config.yaml
num_hidden_layers: 16
hidden_size: 384
num_attention_heads: 12
num_key_value_heads: 12
head_dim: 32
intermediate_size: 1536
vocab_size: 5064
hidden_act: "tanh_gelu"
norm: "rmsnorm"
norm_place: "pre"
norm_eps: 1e-05
positions: "rope"
rope_theta: 10000.0
rope_fraction: 1.0
qk_norm: false
attn_scale: 0.177
bias: "none"
tie_word_embeddings: true
parallel_block: false
init: "normal"
init_std_qkv: 0.018
init_std_o: 0.0
init_std_up: 0.018
init_std_down: 0.0
optimizer: "adamw"
learning_rate: 0.00124
beta1: 0.9
beta2: 0.95
weight_decay: 0.0
lr_head: 0.00549
max_grad_norm: 0.5
warmup_steps: 499
schedule: "wsd"
decay_fraction: 0.942
decay_shape: "linear"
final_lr_fraction: 0.0
batch_tokens: 65536
max_seq_len: 256
doc_mask: true
train_tokens: 374700000
max_steps: 5718
dataset: "wikipedia_en"
Each number is 500 + 40 x the weight over its row's rms, rounded and kept within 0 to 999. Layers, rows and columns count from 0. Numbers have three digits each. The size before them is the row's rms in percent of the matrix's.

# layer 10 MLP down (transposed), 1536x384, rms 0.0504, rows 293-365, columns 192-287
112:537540521520516490596529546550534533522412429430495419443449447497530530475477513514536518596531503415527485455549527475571554509503500489441488465460562499494483549538603521499492578509498471518497425484504561455427545515484494465525502456496465437556574466429494485513435522484467509583
107:472533541509478526500495508463553524530451468544567424504523511471576478558470430520494507512498509456390452549533483559565496534455482480471495525508512468531509490514530595461491510537569464555511467551452477610478484502483518498510549488530483538500508492494486561480523496539487462497
093:514428564486533493494544441480500560571435520494527528477481487529420458576518465470521609470416451479519516458494522573535467511506461513507471538552547526492462511548482531506515459561499456510543467505466458462442518557547516462470487469524507532503472449504500579476574503418473541494
121:505526469485523533512450508480556492473538488510540454513455468437447487441487438478514559493471428501497465495472564483541465420528516517500537508480528440625449558444533511561537493520503465562502534541447464509484486466551527449544524433428602514579473496523521503536488418513514501553
089:522466480518433528526442507494483549524489469532475521501458544514577558475465528462529481489538476540513554529455553529540521405509504536550465535538478448554572508434549509501543487489507558519574507533389531448435539518508590440471485560495537464441488539553569517489476448541513514518
101:472563532563503451543522477555480441475452519461434512530465481464485492523522503464537477451506484498484535489482480513498451522508478463530562589610528485552534519524446528509551529490568394540515519506501502484564534570485494539594553470457514488485510534513528494488580494469546423481
098:509521468492570631427608434504497437506512456507518476484518562475412529483586583530470505556433458470471516415533395521465489492446511431482520515492549480495467525431483498468529497489461473425421503532548546483436420479451481496469555523428538571486544473433452507545504480452464508510
107:489470474534474448522535490475396478528496415487539453529521479531450515498610512484521424545460507548492449516444540462432516459504527503562566504489492442586509514476496507457463477477495482523476556451529529530477497421513443550571485492470444501475513540473481493487518477556533497530
098:477445532571518549472486621454514398476440460537478441511487372484445525465487537515443491521508525478569478497457511512475524534554533434537540484518431491487524486496457497516488529529466576466492494500507498475467483520501477538531459486436506410552524519483483464457473521443526521567
100:542559508424525500494506511541448535470452478563505521509460519501512532461488519531433483516547452445492500487508535497436443504505527532492519456548450474517482552439428535409507513552485495496476512544434477496489499485499449465476574432536484458469462468436467446451510465455483588586
102:492494580517524509542514530490458514582448513502507467424513434448536557473445528489522580515537553564502496479539535561501512534503529515524500495523529515454526548573530561480392468516412570513452519530422508449556520447524474536523508497488515497576517537510497564539537598475455486515
102:495430533498580458545466514565518523511528518455510494532545532533511466601564416482514525512508527571437528526473469501480580508495555569456503537573435542466465522512447562529534550539494493516462483485515485483481540527521461483508473520582494474536484486517532588421497469466532503461
104:586530467496534493496555469486422399547499471485480524501467539469502526507499471459483505496498507500510450492437512583531506465516506530499522519472516493521500452446436462441501542526471458540475489539448475506509543526511531448537502510480487522479516439538454446461546490469472510521
105:561531457480507500521513478514499556463475496527445481522544457489559528543505513529497481473524540496478480534444560435469517421472553475470485460464493504492547545524484492544506503457518540536546441457528545479546519384554520440487485492501504489516501464477459573422501461450536538523
094:506472499479581527555475423536446490446475536413466550478479474522487516452598515534523457396490422553492517502543465480504467447488417508479461533488460490473559519461505531505492474480456485467549471534498512512551542467467574564545601459490484523466527433502494454506454505456467496477
107:442395548548484499474478443503434489446447497506529473500517474545459474583485485512436456530446495479449419483474506505538515510509499526553495498510525534557490466520475508549335547457479478509491528558459465542462460538496516482444504502524508507541476519569562437421508477536534461601
103:539571469458527536535513505428491531521591505478472487448508537494482499550541579552541505549482544466502516510528482574449509465479564507438533525471469512561510536507551481506478456487465487543543530592429478559502506494459572448509524527443543515470483515520512507451549472502459564542
107:508526513472484442508499441574471484535506492509538456510466490519443478463505550529469543577440420487545530424483472550490469512515503539470454563570569574482518539494459531498534515480459475493454539540425532436485538501502548498550483517529517478537478438481540383427556573544471465536
099:506553482442524558556454446560433481530470505451515541511486523459535454548491455451553483479429523490489485460439412530465508465523551506494455488489513485488522474592492486497525526480525459508502497479528510421512476580440571536495499533545468466498549523549483481510493558453458451486
098:550534538471576464523480504459433533469497506544532433443526533461549537560488491536469472493476547469532525489544576566546548528537509451533478475509493530481501471467568405528492598454459491483549564489552512487455528469512544437590478518516463508493487536459519522459513464490536577569
103:512470507507542376497461573581479539562559564485426464482457545577493493507495503515511550488550406490528438461510606522509476485474475515462411468538459458509540506503559460499449509564540492488471465583491590475524493463533549582477432513517463468495518486479421541490540503475472515547
103:485521379433492477503432456409509551522443553488502553521495528502517502465510555494479563493495501538485514496491548521546485439517527480504532456500508533505458454513520479581449487479497462463482434440514542571476438511502553530461490433546481511492475450436556465487466571600546488487
098:457457523492543587488499510462568469510460523559447551464490493459595485483459499498537521503419540382477487507473452493582546493537523533510543555432491437457496410531491484525494561502508476535467555495506534522473570504520569424481532511459423530488489599496548522495527517470468502540
097:459500405499504472475528466522478517538505523433536481466579498516503581470523483520533500497550467513517439574463464488525546459429504485486508481527534502481466509585453501522441483508454469513426556533451533480471522528452481530467490497561456492481497570504497496428513463553507486471
101:462480461434470463520488531506492546521555493499503563432442556552478451519544479529490455468543455522490549484504516537551462552513516481495509524478554595540512491485588423564559516506530545522471514427597487542549460481511548558471469514591461477507480544509574507439494485552557460510
098:492466468606536596427474547471505475493472514427512451545427543520522504468491541466430491523449470504488482455554508539496505495492538516434561526464491460517431483541498483525500530541473436536530472559527464541464506524425500505499498486487462440559634521469487490448518484473443507575
097:603493512494497497536498480526591475509514445539471532548473450547546472490438490523516509539403563504524511469490429473512488505574536444472509503481522550496496510528495459434602493510436541583503525451451520505406488523532524511501508523531431526475558550543507533532473486506530447485
091:547506509543481492542514495518466527535387526500499504497464519495491504484525502477461523533516519490494510501521509586479422478490450509459491522512542508407535504456495491544515454453459507554467485534526401414471534607507499489505482479456459563561466463531584390443531526466554506451
097:512474552498546526485468497489525466479448540446508496453508500527579434534456488518427524407544447481495521542479507511568557565545443510539514461498496520506474490494501545487551592538516476526426512493510496522511465540474441486529520504533497543545503532537526549491533531403446552510
097:494430462548507473461487455520482562463467547435475504492490542497481440445425512506510494482491416468503442493505556456535502529479504545478498539465584491451515442452440458448499452540541519548514486524554429421495516545508535530451490516452467471526379513434517538462506508451544527499
101:470523533497521443470515526487504540453598494561460493500535491554496532508522501490546566451521501481629537440468466554399465506465545552436500550519502508525521499523437506463510517505479457568477497498462489517473410466506523460457424445498512538514481581441427510530521520476484556555
101:552445549475456481481476495411456442549466517463528487444555502497491508585438455452518477492434554477586479562485488454488509487517522487552492539497488493552443503497537494512453576423461515445471495481448513431434477552537504481538461497511545440534557483507513438494559497556481545517
104:491436518468530561530555561529585512465553512531492439510520553520537468578525467524530561547482531476470532503568488477526556533490479441575574575484420516532533569474483455459510502477462462525525559444515530446508478483492515509589555479542452525448507537501510475518507534501481551518
103:474545502451555461490510487497489494508507566460479475495484479453489574513530532570506509481530463512499466514527513523506532539502534475480493488452477485523448508467527488462468528522477528510473538464471511443521368495521546434482514399503488440512468469553457519469465499482506440557
097:469442350535540469528479509474538538538484520469536586500469427497479532499485522491588477504556461461470518541412439452475479561464453559447502488449520506517482560495502504476444458523474506528499519486497492478580511436469454519560550523503487495456532544452582526485407505573532435464
106:494477484533473488551532493516550488560454531522565567506455579507494460523494504493454496480527481463451513562511468503476510521411484489469507519527552461508520468572475556435441516515521449511517530438517532526463512401552437454504488460413533522501501506597534469467527509439550477555
095:500555487509465522543541521511531452547577439517529477451533490535499567460524502474459618484452455446546493528492465476480515533500553566463446492485611448535457470500588536516507425474511460569482547453476459618514476588472446469376497519512479502544550475485446452554433460502520534497
108:472488494535551531476537438491499542540471476504473496490463467522472595500516508508509495523509574478472466539524459488492449519489495408443485540498546560478498474537447561548599481465504457543525486529409497583512473559546461519551546562523472496503493407512507446516505492491543543433
099:447503498471469569411511534532530433475495519469548562466475462462424477493583513547534456548543492424518470507472515526460427473491534425468458455519448517516457561512545523470482523480494548490396494475517486475508473448529464489492541506536541478505434550541603528567536527503508471545
109:507564540507515410538377491510511563509470413500515458471583567464484536554529508533451471502514486561508453459548516566530503551422515510463455523514481445544456526487501514485564554485454535539490529465529514554566542430532515533508440538454478449474461526526501469512463487501449552480
097:484456503507519480529520482533459518481444482472521399510463457482474576441556538462529522498518477467524499507490486518529547412555511514486487545442508482517497442587438482487524461426452444550495547531538436498512531521545512542459539509455546550483497539496481479482510495503451484487
099:486459508540472484510466502455515514468494512518507529469454503565559537555428555497481505520476562474480522547459507508559586480474542494427399475499476565443455517449467534532582517501545497503491558544575460457423466567537530533484478490472457452455489476505473447523513491534480547496
097:487482525489460500504530567533485563499481533553488521537484549479492463459422484463535537556508512521516499496500545551536500443504465494482495482507533458489443504450553535468533570506488539507487496475513458527488463497496556498570560470480547492517595549473510423433526423483581463495
105:444471555499498479491528542500510521452455574514520504495487452431494528516487453500504498501484441495565473512568518540533417529525514467521542511536554472449528487550514550542371555544515565474434503503457500503443481506484521436517482565433483500436517514554491530485484538417508474506
110:509507494538517566458556480513487496500479362436562511488506472509532544453556482468525491587540502509513572433512496525518522498499549459498465528489502561528460523439517511501546460526455511505475451494575510484522547526472517468534498467593521533458522503521489500540509483470556511470
099:526457531546488557498499466525448538537439489446509514532536557486504425474529546559512543434444457452505518435570488471506458476567508551463506487501460477547459471452504480507513512532459487505585541519444385480532484464453484503644465450480485454517476552458430441512521481488537533509
089:541493560523478466526545482507503440529422444535558500461506487463474504509510476521454480555531562462488475521556461569499466514565620530517485451500472615497490514533511493481552516511470590541505520513479531435490573545472487478583575536499509498483503535516469512403513582542532542534
101:440529535510521498491508450499563472557513432498454509501464513483483474531523563482410464506517484525510511550534522430436487544519570443546471518515488371489439441436462492520484546537454551538463437558377587530537462547531535492575487485528494481548524453452488446542506472566437507481
091:508554577474435551488482532462499502505437522464523549493523396471540443480534510529470532445394463567505504542581490486544551487509530488511487507506467516433466519563497523547542473477518429479517566513561522455522570470519519482419556487484512444485543476521489460483517521523464524530
095:483466500554570458500545524474495501491484506479534447541504479454518480470398572484512519509570507478500425483512474564476520509491562568502521492506515543488555449475473491531440521539526431568464460504547511504551480504569451503440559410435564484450525502489532590464499432505461483538
106:449496523522463532512493485519473447496548492447560445515518455536473495518479528464469500465498472499400541550496489440518553468498518428490543451453463520509428395450506540553539576465494445490452565472444504501542424501435580567457554499532541560546510554474510455439573463469506461544
106:492496593485491505515524534514441474509442482511433524466526516559506581529421535488495493498540515460469465493469496494455430409589463515558521497457548524507448476481442498363520491584460474489459539522504534493533478446488465490522445470519561482552489493527541423462515530463483494490
100:531487398491524524471457593534526507449566472571473512565478504513511569499554523511537498561462506499543450518488513410523493456473527526466486467473504462490513485511534527490571477510544514480521579468512520519491551513565510491496497548430531428486513508424504495520479509579509484502
106:482491436510561515587456466498484549468542530494467433500502536505460603496599559506492465531397457426437606455483429563449492467546499508443543476483515434517470514470556493521508495451486458521473518497520444489514519444574418483510475454476474588570535542532485453502520451493493533517
103:491464457509465456498517493553514471466536462502518523539384464599455504502511464498478476550516465486548496509515492493483484587542459503527629438530515501580559527560514481449536467461467518503550573460496482469453489443504553497521524530502526502539539528458580508479501521565527493505
104:473472431562480490446466441569451422576453572490497553496500509553498441546506493452492446511482540465453537445497482560522501476468464450534490560527493533498429514523505494498455524512510502479507478521468422474534565493339472459516471487459387446496454519519523466481542485453511517538
097:542479492497448385490509502529481541490517550402501514492494476481516482471495553499503498521490486504407539451468507526530476468499471559469489508525451460461492517516456479472554505519491487486548471510476455523522479578485546576461459558388499492498533472498458465403496527545497472446
101:531496547503529479478498514518521449470513455508480522448546474468572523469484464462460555547492506490473540517483497527520554528452422549544501550460540531460528463515490517494522449476430570553504471486541446509483460536542472470367520440478486460468491478493508512575482565520522528501
104:495583530479464513508554421529526578478441452494534456514490451505539575543456513472539542521510458518483462500473495561533507483465494473523493488478458461431531517489476508531467501459429425492535494579543490529490558483526535537444511481571499501514566523555460479521536530530554559496
098:472546574471517421444487506487508504513501475551489489524515505446568509467545440445499467479474437530507467526477499490560468497530459490474485562505530576524490572483500462586466505508450546490439432496479514530541520528556541452532473467535467468412521526521530518466493587572496432547
099:438449531523466422473502506521495491448555494493513506477487531484556477506420480438468502392480456510531521567527472497510508440488452494469451487438507504547440482436415510548478479432497602542554527509425429505456465566486536524503454438552496433479476465562551509488487575464518524582
096:538502538495569540475458490460527514444402501475495549514534497538547519547520492491451479481499535385504517491490496535479493557514472464511546449538456505488623496529511500555538549400513497577436537456584563501497449521488470558516519543552540512522501516475493454450558451487532483451
100:478476525544511543500501574522473587525467427543501529564431565538480481572499503466489517534572502548582508606537537553505506531478481399519495529458545483509540518526477539497461456473526487488448529423472545424441492555434533576495574488537483519451504492509491564540454443475561467466
104:462591463507532520537502434497568466544473500529581579511384511465441471503524560448485537569503509511543441503488475506500476489487494557494528473503534440510514510498519517529544434582576502512552486473462409456539538476502503520485554435434524467431523491475478482459458474551521494476
098:473509451548455531469498536495510457483529541453528444565558557480457506566544459411478555484510471471433611465506525548547462518501429552522466464501551443530440503522534445479506476553465501529548513491572511483493579507531425498515541548482534482452402487484555467570484492533526549500
095:479537518554448471487582392485480463522543486473525447486457533540602459477536524548472516538481525524458521468490458501556439544453552586490472458483487537495479487499526463526602508445515566506556444514526468568513553529493522499544473520532563434467409555473416492441549476457466556498
102:420538535482495506463515437455512503524509477382535501516435561360589504567494496472630489465442460488522499473459572505491505478557476515590503511510510470499521542551508537462485478510487415469431497491517505438512493515484521496496444462514577491481488450497500532457465517542467494518
093:464452459506538492554522467503501460541496534528492482481511556535465556395433508497534446535506447493459575435501453513411498508507577510540500471476470527485428555462502459492442543512488517517515511537524473432586478497508508515528443448531576466501500477548520598528548604554482542539
105:490476466509510486426532563495497489503423503494471558462507530569499490443488451446481470562542466568492497585519477499469493440496475480568456517451498503553507524497482548571499507552516482529463560421424495448560534472523472494474521454505552547466570522564556514475447448509533524503
102:508499501503512506443552423502538492542517458523502494444434500518500471465539485489470463477548520554512504477561461500463536473379458554538500489528559469442504525471503549591445499537616436464504497460487511541448492522458469522444485523549507567513456505519527472535480455436552478482
105:505516504490492566518487527517568469552484547516485531523541537473583521467469410490538477599513527454477432535581455523524482427444522573574487509477519499515421526514486501568579496534488518484465541606496548539503479506435473479477553482494441582579567517536456508462521462571515470550
098:528538467541505550515537510481549524503487519470506487538516455512526466488466477451547460540437540476500531475447518473534502560522496476440492495449521508555519517489400576433514476492507536517476501530450474523481479491511525565534529471459416596503503492440508466466479488497512516401
105:510473483519551476484429483521485560505501435524523465516458531514487457499515473491435469550448499538449543480562500546533462444466496534562476440532563495528526513503456509518492451519478465518500543471409496518439485463507469453479552476458511529526502506481519531440476471540477489463
# layer 10 MLP up, 1536x384, rms 0.0544, rows 294-365, columns 192-287
103:538527463479491506415541427532501400538475479499536486533454539579409502428512558490479497482469459555610453463492510469539521438568520497479546488481530522472474524455527482508492482483478480481560512512512516499496523467505557477481484455398530530537505484490474434539542479497496515522
102:542492457481550527483537572579479425478499536547449449524436587505498518470466500460434449443536453557425535489472466407459575464472503480469500494507525549493501535513492471478549493505535485485495495539508481480516483548415478463479507483491488561490471485392475443471462466466464512566
110:481486447455535518535507531569455482504495487489485454534479512544497443503538448456516519536467478503560398490468521538517559506539554510543509471448420533539462450474567507532579398556550514498476520508485486417476459491506569362457511463423526510543551472534557518554486441524528520520
093:489486482495511549441555521542469586557489487495562491468545555502536484558550464551508517564485491496488536523444564477476478530497498468532570496473514480496471513513420541417509566467474382505519509450434491512539445537468513477468507513517474503461517455495533492495499497592511455498
103:490422403446498529556448499490512538497468514488498441467524489500523440545449524467533485528411466554599462498479443427539488502472502557500434519411454475489464530516516502515536483450513518486527496537541483541456473486502486505401466518491484472461523534523511487533520489508493465467
098:448508515490504500529450459516465487517496543469446489500506504518414546567478469455504518575489457549459489520528475461510570436504537564510552477422502464452455548518527467447472504584541484516459446469452491468489571485504516500535498496424533542420529493458543564490395500582417490468
102:451463497504503512502485531481522474489570475462509479430492473499492509510468476479525498550469443515472480490480561520560480504507507552434513428483437488524469579577518473537497462564467457506431422541421553504575427481494467461463572473481562460480560482482591507469527458437533468519
099:492469418535561477542465456500558487519447483513484504528545552445534470497475494563573495539498483513440479586495502471569504498454513573557467520446496522533426549470443508469492484443503443514530542526503490466544532505491466545418489467408488536510448460562522575514497517517464483478
093:431492443537502572482433547491514505586522537421519569458561551480502545512541503427574515495498503567510505503490465439598546492514455544531478569462523489513504490479575509489535510490466501485520527447519522562456540409480507477556516478438494546513488504556502494512387588491493471461
100:510503471466498549490501481539471482433430406520517507482532536546494459490491531473487493490442451472542504521416497437478477528523500521526490542448488511531493445511503529484569536446549475404549546469533473585460522443538500478528487503447464559430519504576552501452459465592548500444
105:513499465474463534482528511512476413488485460586471450556510481547461552413525515486499509520477458459589446529485542496466475476534530547536484421440479520535416487498502459456574490485546461437499544468498501498452494540523514489425513467454552583546493436472460431467456479524476481505
104:510476503519572522486470509538507529523538497537514469524532481483461601493537531464499503474475499487493521466515482503540567375516494492569475452457484498455475485503534456464563537466493511459506523452511543529510442509489476534453477468450561478496486559513511468499501474422486482503
103:519550458487477495437510467497484445512495503494517499493513502494480504569501469470539463488580457549553552477438440444528556536426499591424530597497500546449504540429545506523546490521467494498541456494480523501491493507553499542490522502544489570547480526473513553452407498565508466514
098:475459474507446442445467496444465567457533514505525476444528530535469511473470525545500504554458520517511448538506551525542483472517586487435490462473406498511501454544485433523514514526556488516483439472556518480430458459544493437435523532474508527423534467519512540475552512470485457516
105:551523484416509490500515469464485608521486479456456484578544491594499417430471528461481473459494505471459479515522457532535449531440519531533442434457503493507461492526474476511477397476421436483521460500532532511482566483487414462483519650450479476459433507519463550507560476540529522469
101:566535527439467554482470512503490503553507496510504534465530478493533515502542465468542551562509520539505535525488449475541584482507550571517537521530460450405515453448464460516496473513565426457543511494478496450550524474529482451440463603482434459531487495427539458504512517564517505502
102:431514441521476491573416526545535515483541492571496494454469508504585461559493462500529561489473534486451480471481518486576460516489518484456556461412492485550459451597493509534563440523551472496548527489493489504495464541486434496468607501504515502478542478470439608473544519512566491417
101:572477458399485505474467597518451531496514459563467431525542486521486491446491466515500413416490522487547485509418553498441500466502440523528501446497546498502479570518460514456576461470470479399551512455512547426486473479489457501494515481500502561544484507440489464534544447464525516478
096:445450460488512524489512547523450525475557455495432447609524498583451527418552480495474512528460506523489494509432530506538515489483482419468525505572546455552515499525534549506509511530551552525509428466444525557518435487465508484448477476487506534559549502503462495539554490472497537460
102:433563500513496537462504423551537520457432475541509553468437514490479517498529434465545478572470488482518539504413500444541530508575562440491542516445485471491426548535502529442555522473558441454552489498511522553506441492461464498526507521496554540433487425516441518552475510483544484461
104:494545514486532445459506509534522498471495486530513446514468554573472543403519538449514491507519438552494464529522512491527529522462515532440497458493482450493521491491529499508529450545484448471476490561446530506478440504462493438572452486492476517424537553533468491550468412520493511484
100:490539528512479507474524490459541453473568549552476470470468582479503570415514519534559503532448512480462468524542575556530471438497476554479462448463495451420472441522504453525497465535582493468438521557501491556491498493492504439479503494525506514520553475532450452490477518482476532579
100:492580457492525548501477521493485536484558519509415538478481416508573507556450476451580512522497523521550486493547484481506581528552479486472483470436509507594406537522515592448523547446518541487475452481431542513464514505564456545544525519562557574420459423469469522525476510512491541505
099:501487516458517547500448485504517484492469494486446415474496440538507465582465454428559535534452448497504491524475481521530564430434465606465476465481419469510432538538485479470506470490541476488513459488427545497534522461453472505526502537463560499530508464567501489497506510471481540539
100:476494476480519498532538515477443585509527558543461511462521552539559517538543451481521506528519498497472452515465467465521540488482538547452474477424565461443502417480597492438485571542499524493461506416487556508405514441498493457620529522477464521431492458500414532488421516475454455469
102:481512532502521518449498507540529516555448496491511495454503548515448486457480519509584492467463477542480497442492547459600582503518513484532539476477490494468459530573476502451523471522528444465516538496517471524478492510510559545483510480478497503640506514500492513461583495439505482489
090:467548416486539534480433514499460542492443512468532545479545534527462478517423475537537477538464561501493442493515473483555472522500520525454491480449428486620428442543493477435517391534467463390503488436499496591480442504520583479495478459489513423434495503509430474591537513569523550497
099:491560480484427476515559533532540535523546504586551488546437500474459489578549469483571522510468458478532450513579490447470493477452573584515526480495549502523494571524441454430471487509448503529616521552447477482511473417567493548488532505499548466453533484472429553473460489522500492543
102:435520484415538479497515486537493372486513448492469453508449412566550546485465494533525401574592434494478571506458491457438484483479550491561505468504460514465515483501503560540536516504485453469462495486483433521544490437452400491569443441493500563477543425482462475512431545502505480461
102:536456485478513518468491453524505502551495532463416510501559494475472485471459507520486539503455502527562511468513497512526555499569556526532487514466498483442547422511514521543399484522437481519561402484469548535548474477481463500507539502428451559528533481589473485491452527437521410439
107:530579474533475576378499464585480493475464468455509479467425510478542557444470493474561515538541467511488505412552539542596517525461530439500481461498434454477466557570475503456472490490503519471446492559556484490502492416493500467448561474487543525572476502564504542479415485481531499529
106:506474527458510555530496544498495494495550468496438481549519482565552427455547531390554515525395436507529521430439514464538557497461479463535415442474421540504440451488481554389458509455583451476491437497530508545475502468441490466472460473512492501606482478511463428491534532464490486477
098:541515461536452553546522552563473472478511494577472522495442443473568462534474443404451500560512516535463537520461472472548547516485509504544460471545518533575478515473497533436569433468451511533517492563468543552486536474456521533461523518487527498475538510447473579523503500522461502557
095:559509474517476513452550516448501551405497394600473422450518520482471493409487497511453485525517488518465448513555585455503500565522543494532520511494437520551508496486507602510512487448514520556443455525488495551480518515522548504527447471523495484536470506556461461553497472393506520537
104:499399463553502492475499488546426444544535472460551494472552430469472507425486559532564486463509471536593492496532543532543487466540471442422458468450515411506449481580505490495498429480409514470499415538451543491487484425471492505450456481462528471511454495581522528609484473531500535546
099:531512483433487446503486495540434467534479422566537436517458505510531485547532501467562473511455524480477533538448459444483458506406513494545460388478477534541522462512473459512482549499525468521522515498468518430453581441503465466526488581467546500469502477462543507456533557502515529507
100:425513443466526526541441475492486520521529569488443491588519499559529407490465424505535489585509514491494443464496476534519501501447482504470474476521475434552422497539495579423512404581485542497476442512488500492520457457505509521537571519477472542499554434471508553483524507568571428501
096:527502506466504477564467515431488510489481428581470579474532513586521478555512469451505530510519467537520481464502483428586529472473556553479592520450535443517529470493567467519547481474470430514596503459479511548453486495480549521481552555475483548454614486447467466517465470506554475399
103:510513501523493568439474503565537502520522541546506477488549502532515542505457500499501490508461435511540477504454551495474521474508489513483480485526537479510537519466550485502504459463575453409618487455451541483434473517465476554486561502494549482429525477546505504500518607478478473519
100:480480491433481470499459532559530531549491518502485515495559508458500468553429459395513537562470525444491453542490473507409438517454518538527478448479460523535473550483573561457536533504526463472548542547532563490502517480509550440521556488472517549513527559540429500595446520526458502535
103:472485476446548524481609493463497495502538404536475494478518527501542514507510436498451483494436497503518449443459431518550459603469585502519527502459582495538518542498508554465473421561517442475512471445469517542504543508512459512443521524503426488480520562548439544467454539485602532468
094:463474465506538543483482524585514474505516496563489517522458513540495591445470564588575505500460512514513559548523524512501590512468512523524475527470445503460524435525491543506515437513510540564527457484487493468534503477454465530409546522504498534525494498545517524508422506533519541484
102:520477483559493530464469450515513464437513403495548461445508467542463522498509559503540512524526492514498494508452462480535502452501495511519481448459467500507477507505467438424519486438453319488498427471556548550474476504479538508560455496518522508613507487473517542523520480492539536439
103:439460481453493569536475541444581571492495393519510390440521535472504501486484430494504580548460524445454538488521541490521461441477543511475461508468444520490505469501521473454460476520543487497441516547491483455527513509499487460493534511436523530523523451526532536503436480413526459443
099:480477480547479501511449470480514518493520487538442488408476460484489508610500491538519524538549461505494508632523567493571494468488502483552474451491470546484507541520492454512509497431540573515504474536462603599423447491498505548508508512521497485483465531500506554520491532553447488538
092:513514472479520505503472573488559538499584498430483467500552560493534485499487531467509471462514499537432444524419545458502509496521480459451402530464514417528461469495557433481505449548461450519565483498539560533493513592486512527532529491460501543497470475422582528527491469482507517431
099:538492478564460486484500496506474534446550540451524519489516454553542519484480459504502519578448483464452476459503464524533593535482545470466521497498512523564518493570535554485514470548525515527484446495550511523492501499561493511475603547482454581514432587495500564508492537521531450528
096:415465521527592512521455518526500484473487550584451513378507498559378551460499526409522477538525491552545443561481466471573447487458490458519455423442482451467456557535550471468467503503491471466505493486424475557553449517514470518517550466417469509503521542499497588497522469482507500461
100:550450481506516574533559464541490445442593455581467566435537524509502516435531550555515518525516537523526550458447537485469535486485482532533506570484468485509493546502475466532585489483451461457553506427529497448466537467491487452543488548487510500485443573446532529527466524531518535492
108:510503518496523532457510460529474483497499456447525560458621521528521467504534464470579446544516492515495515463501518486494506436511449524440470471475476491511486473463524508487461496544432509443517430496577526553444497542481475501564490540512513517527508414545489455524550533477508509463
103:501574440505458535481484446522509536486517527481531467472480563437528510498542430471520491530535479550506480490510482400583547454529506466550523414436488530474463497494518514565562526441555579505482507489507532539491499493503530515482492526469498545396520429520558525493452544491530469540
095:544588493458485561467471528566569507491543505485487432538506560512516587479505511494464518511524510566503525538497531458517533447554540578488496465508494453547478500548522463491491464535578463388482485485446567481510465488469527484447541467496473513538541480468477509553490476549474479448
102:431519514485462449433485452514495504488577533509530487444539551482530544508454440455416481513546585471523477530536520513485477464559485464509417500464454515494472521517551507455473471522541490465446520518553501450492491544501558453541462480495512503504514496513588459511453575454495488511
111:461485518450500504510480522445625460478547471530437451537526539552502481505509447464519532462522526547557484491506507514515487506507507525484502427544424473519499568504546538453468505525523538391521537554429472485488476524523521407464559540491564513487588497463538502503509573544534526568
101:482542470452555510547452588421508592440554404488482487520521523501484557483516458501491541508511505514557434558525546453447481472537509498466500526459488534515533468486487494527528519531497542525528544495438580466426490540635564550522533535449579525484543512526491549560472511539483449442
099:462509450550510547461560522540540583512457471484481447519549491520549529461477501501572489506515507498584476498546464430477509483485478495503495514505496446574498397450595577507494552551508489487538499508489535567496488500491430385596483485529503458545489523541449548564432468413519531560
104:533588504434536512545444555530556491543455520455554433504463546514491608507590435554527521492493482559507484480497468481483445451507508458410482478533451439620514574474490499476512538531558510498481482498465561464458520469562491563494470521495564479488501482526485563492532483467469523544
100:506417526494562513466509606489507497449555534447462496502517473510494459429482551524548566498457470502480443533426550515453521437472528474504481431485498464562543461495494460471484503550517499515531526490508497441514455521517572454543490551468509502552512521541515454506450493493517480541
100:544520478490467533512515463422569500432519526490548483520477438461410539484441475533470478516498467475567479465465548467527502473546543518441464496484478459502464465478575535428525524461482479450490498450522564505480577455487454477400481547446548474497562509484503470464522508477433548512
097:607475494486452464504531477489520467522512507508480499542467440561440475527506458531511513484456490478442491554538482455516476490504559520531500543446509492512524547516546572507542457496515470458515478465534511534490428426410501477520503478497471542502568460515525509469446473547548430461
097:455502486458449527538527553546475463506586536585518472493458480486468499486480514524574508496423470542530505491507496490529502512524553652491479502418474551524492489519441518481501475567512488457610535574473510452506485469533466437490552498477493469437514514461445566547461520590461398513
098:464440486458544563509476487553494504499499550516429561524458448467437470447496506472527511557457467545526468582491467494469526498501549527485483532510478502473490533505477535485538529507505560469593499482492456506508509475493547493504447637458505510448478486492578481482523468556483481474
100:564519481447464476466577482475477514517482489469443502541565488522584491427577522502492423499465422523515551467497488460537480454548503521480499469479465509543529469512505536537532517554543461447551507476448505460448454498532490451490492529480481502476413457548487423515519440463488574496
098:503554495431464524544472502502539436511518460541399498477543477527416551511477515496463527503449525499508521521389525508527516488548508499466462493447493458510528476542516501496509490544437492497442488510470520546451495491469493547493563455488483459569553519514528570553474480542560436459
100:517431494492443560494493531565479458573526475562499447524527609522451496513501484417541526484470486542477528529526509501471529470502516514527492427492533490494503545432480511415568487566463535522524520491471567474492498469423492496502521515422503547492524499461509469514478511487483465507
100:513456445474496463460524517508530552449460483541517440466579496535473526480481448502472507494473432517505402499574549517535472516485502541482460521491449484480519472507622478500521517503502451474521483509513496519467543419484580441504499527514518392550473477441458501569548523473464547519
091:518475472455491473459457562506536595446478426579482533477490492570498546560574496480492474481487481497492532488562552522553535487507550477439520451526509469502525528543589529467508496492494477561548523546475509487453473486486456495479591505425506524549491579550470503544552455527521489532
101:457576481461501494485458517573439515454504525579567504435447536459508521593527496557528479568475546536540480426559570506519557510494497475450491530452505528418486433520542568549498552461484523545441504558534484481427443467478485484478505503471505498495481472467471543506492555501449419516
104:461493474536556471568454571579459585491520473459579464510515534555507496535524480485520502601493494505439493590486609514529522535540563490472476391547493545489436592474502519505570472523472486452598489506491503493449508486498522506495484517464488504506492497413445475514497476495570484491
102:453495470496535498461537495492437503530466521523525441536568505416463486497473543515554485479555436554460546486457527451480517476531525512462479481487481559500514476567522473526487528497531507512497511465474561479489484492493443449463457582502498494474487495462559487506507537495462492484
093:453478489517493493439551494459413506498567544489555526448508552518471528462527508519461574522511468497580479390559456509477476432563561541519521507542429557480513491568478456526526500451529473487475494496464472450476523481535541481449467482502556490499493550545499532550496586534484476482
099:463469469476437508461485466488430527510477504476516481415507554522613447495500530502527469530452570558455506503471469507528547429495493566540502547474504571512457534488484423564507426458539487486512504473546472451453552476487484474488522476492497537525530514485598548519486559458557486498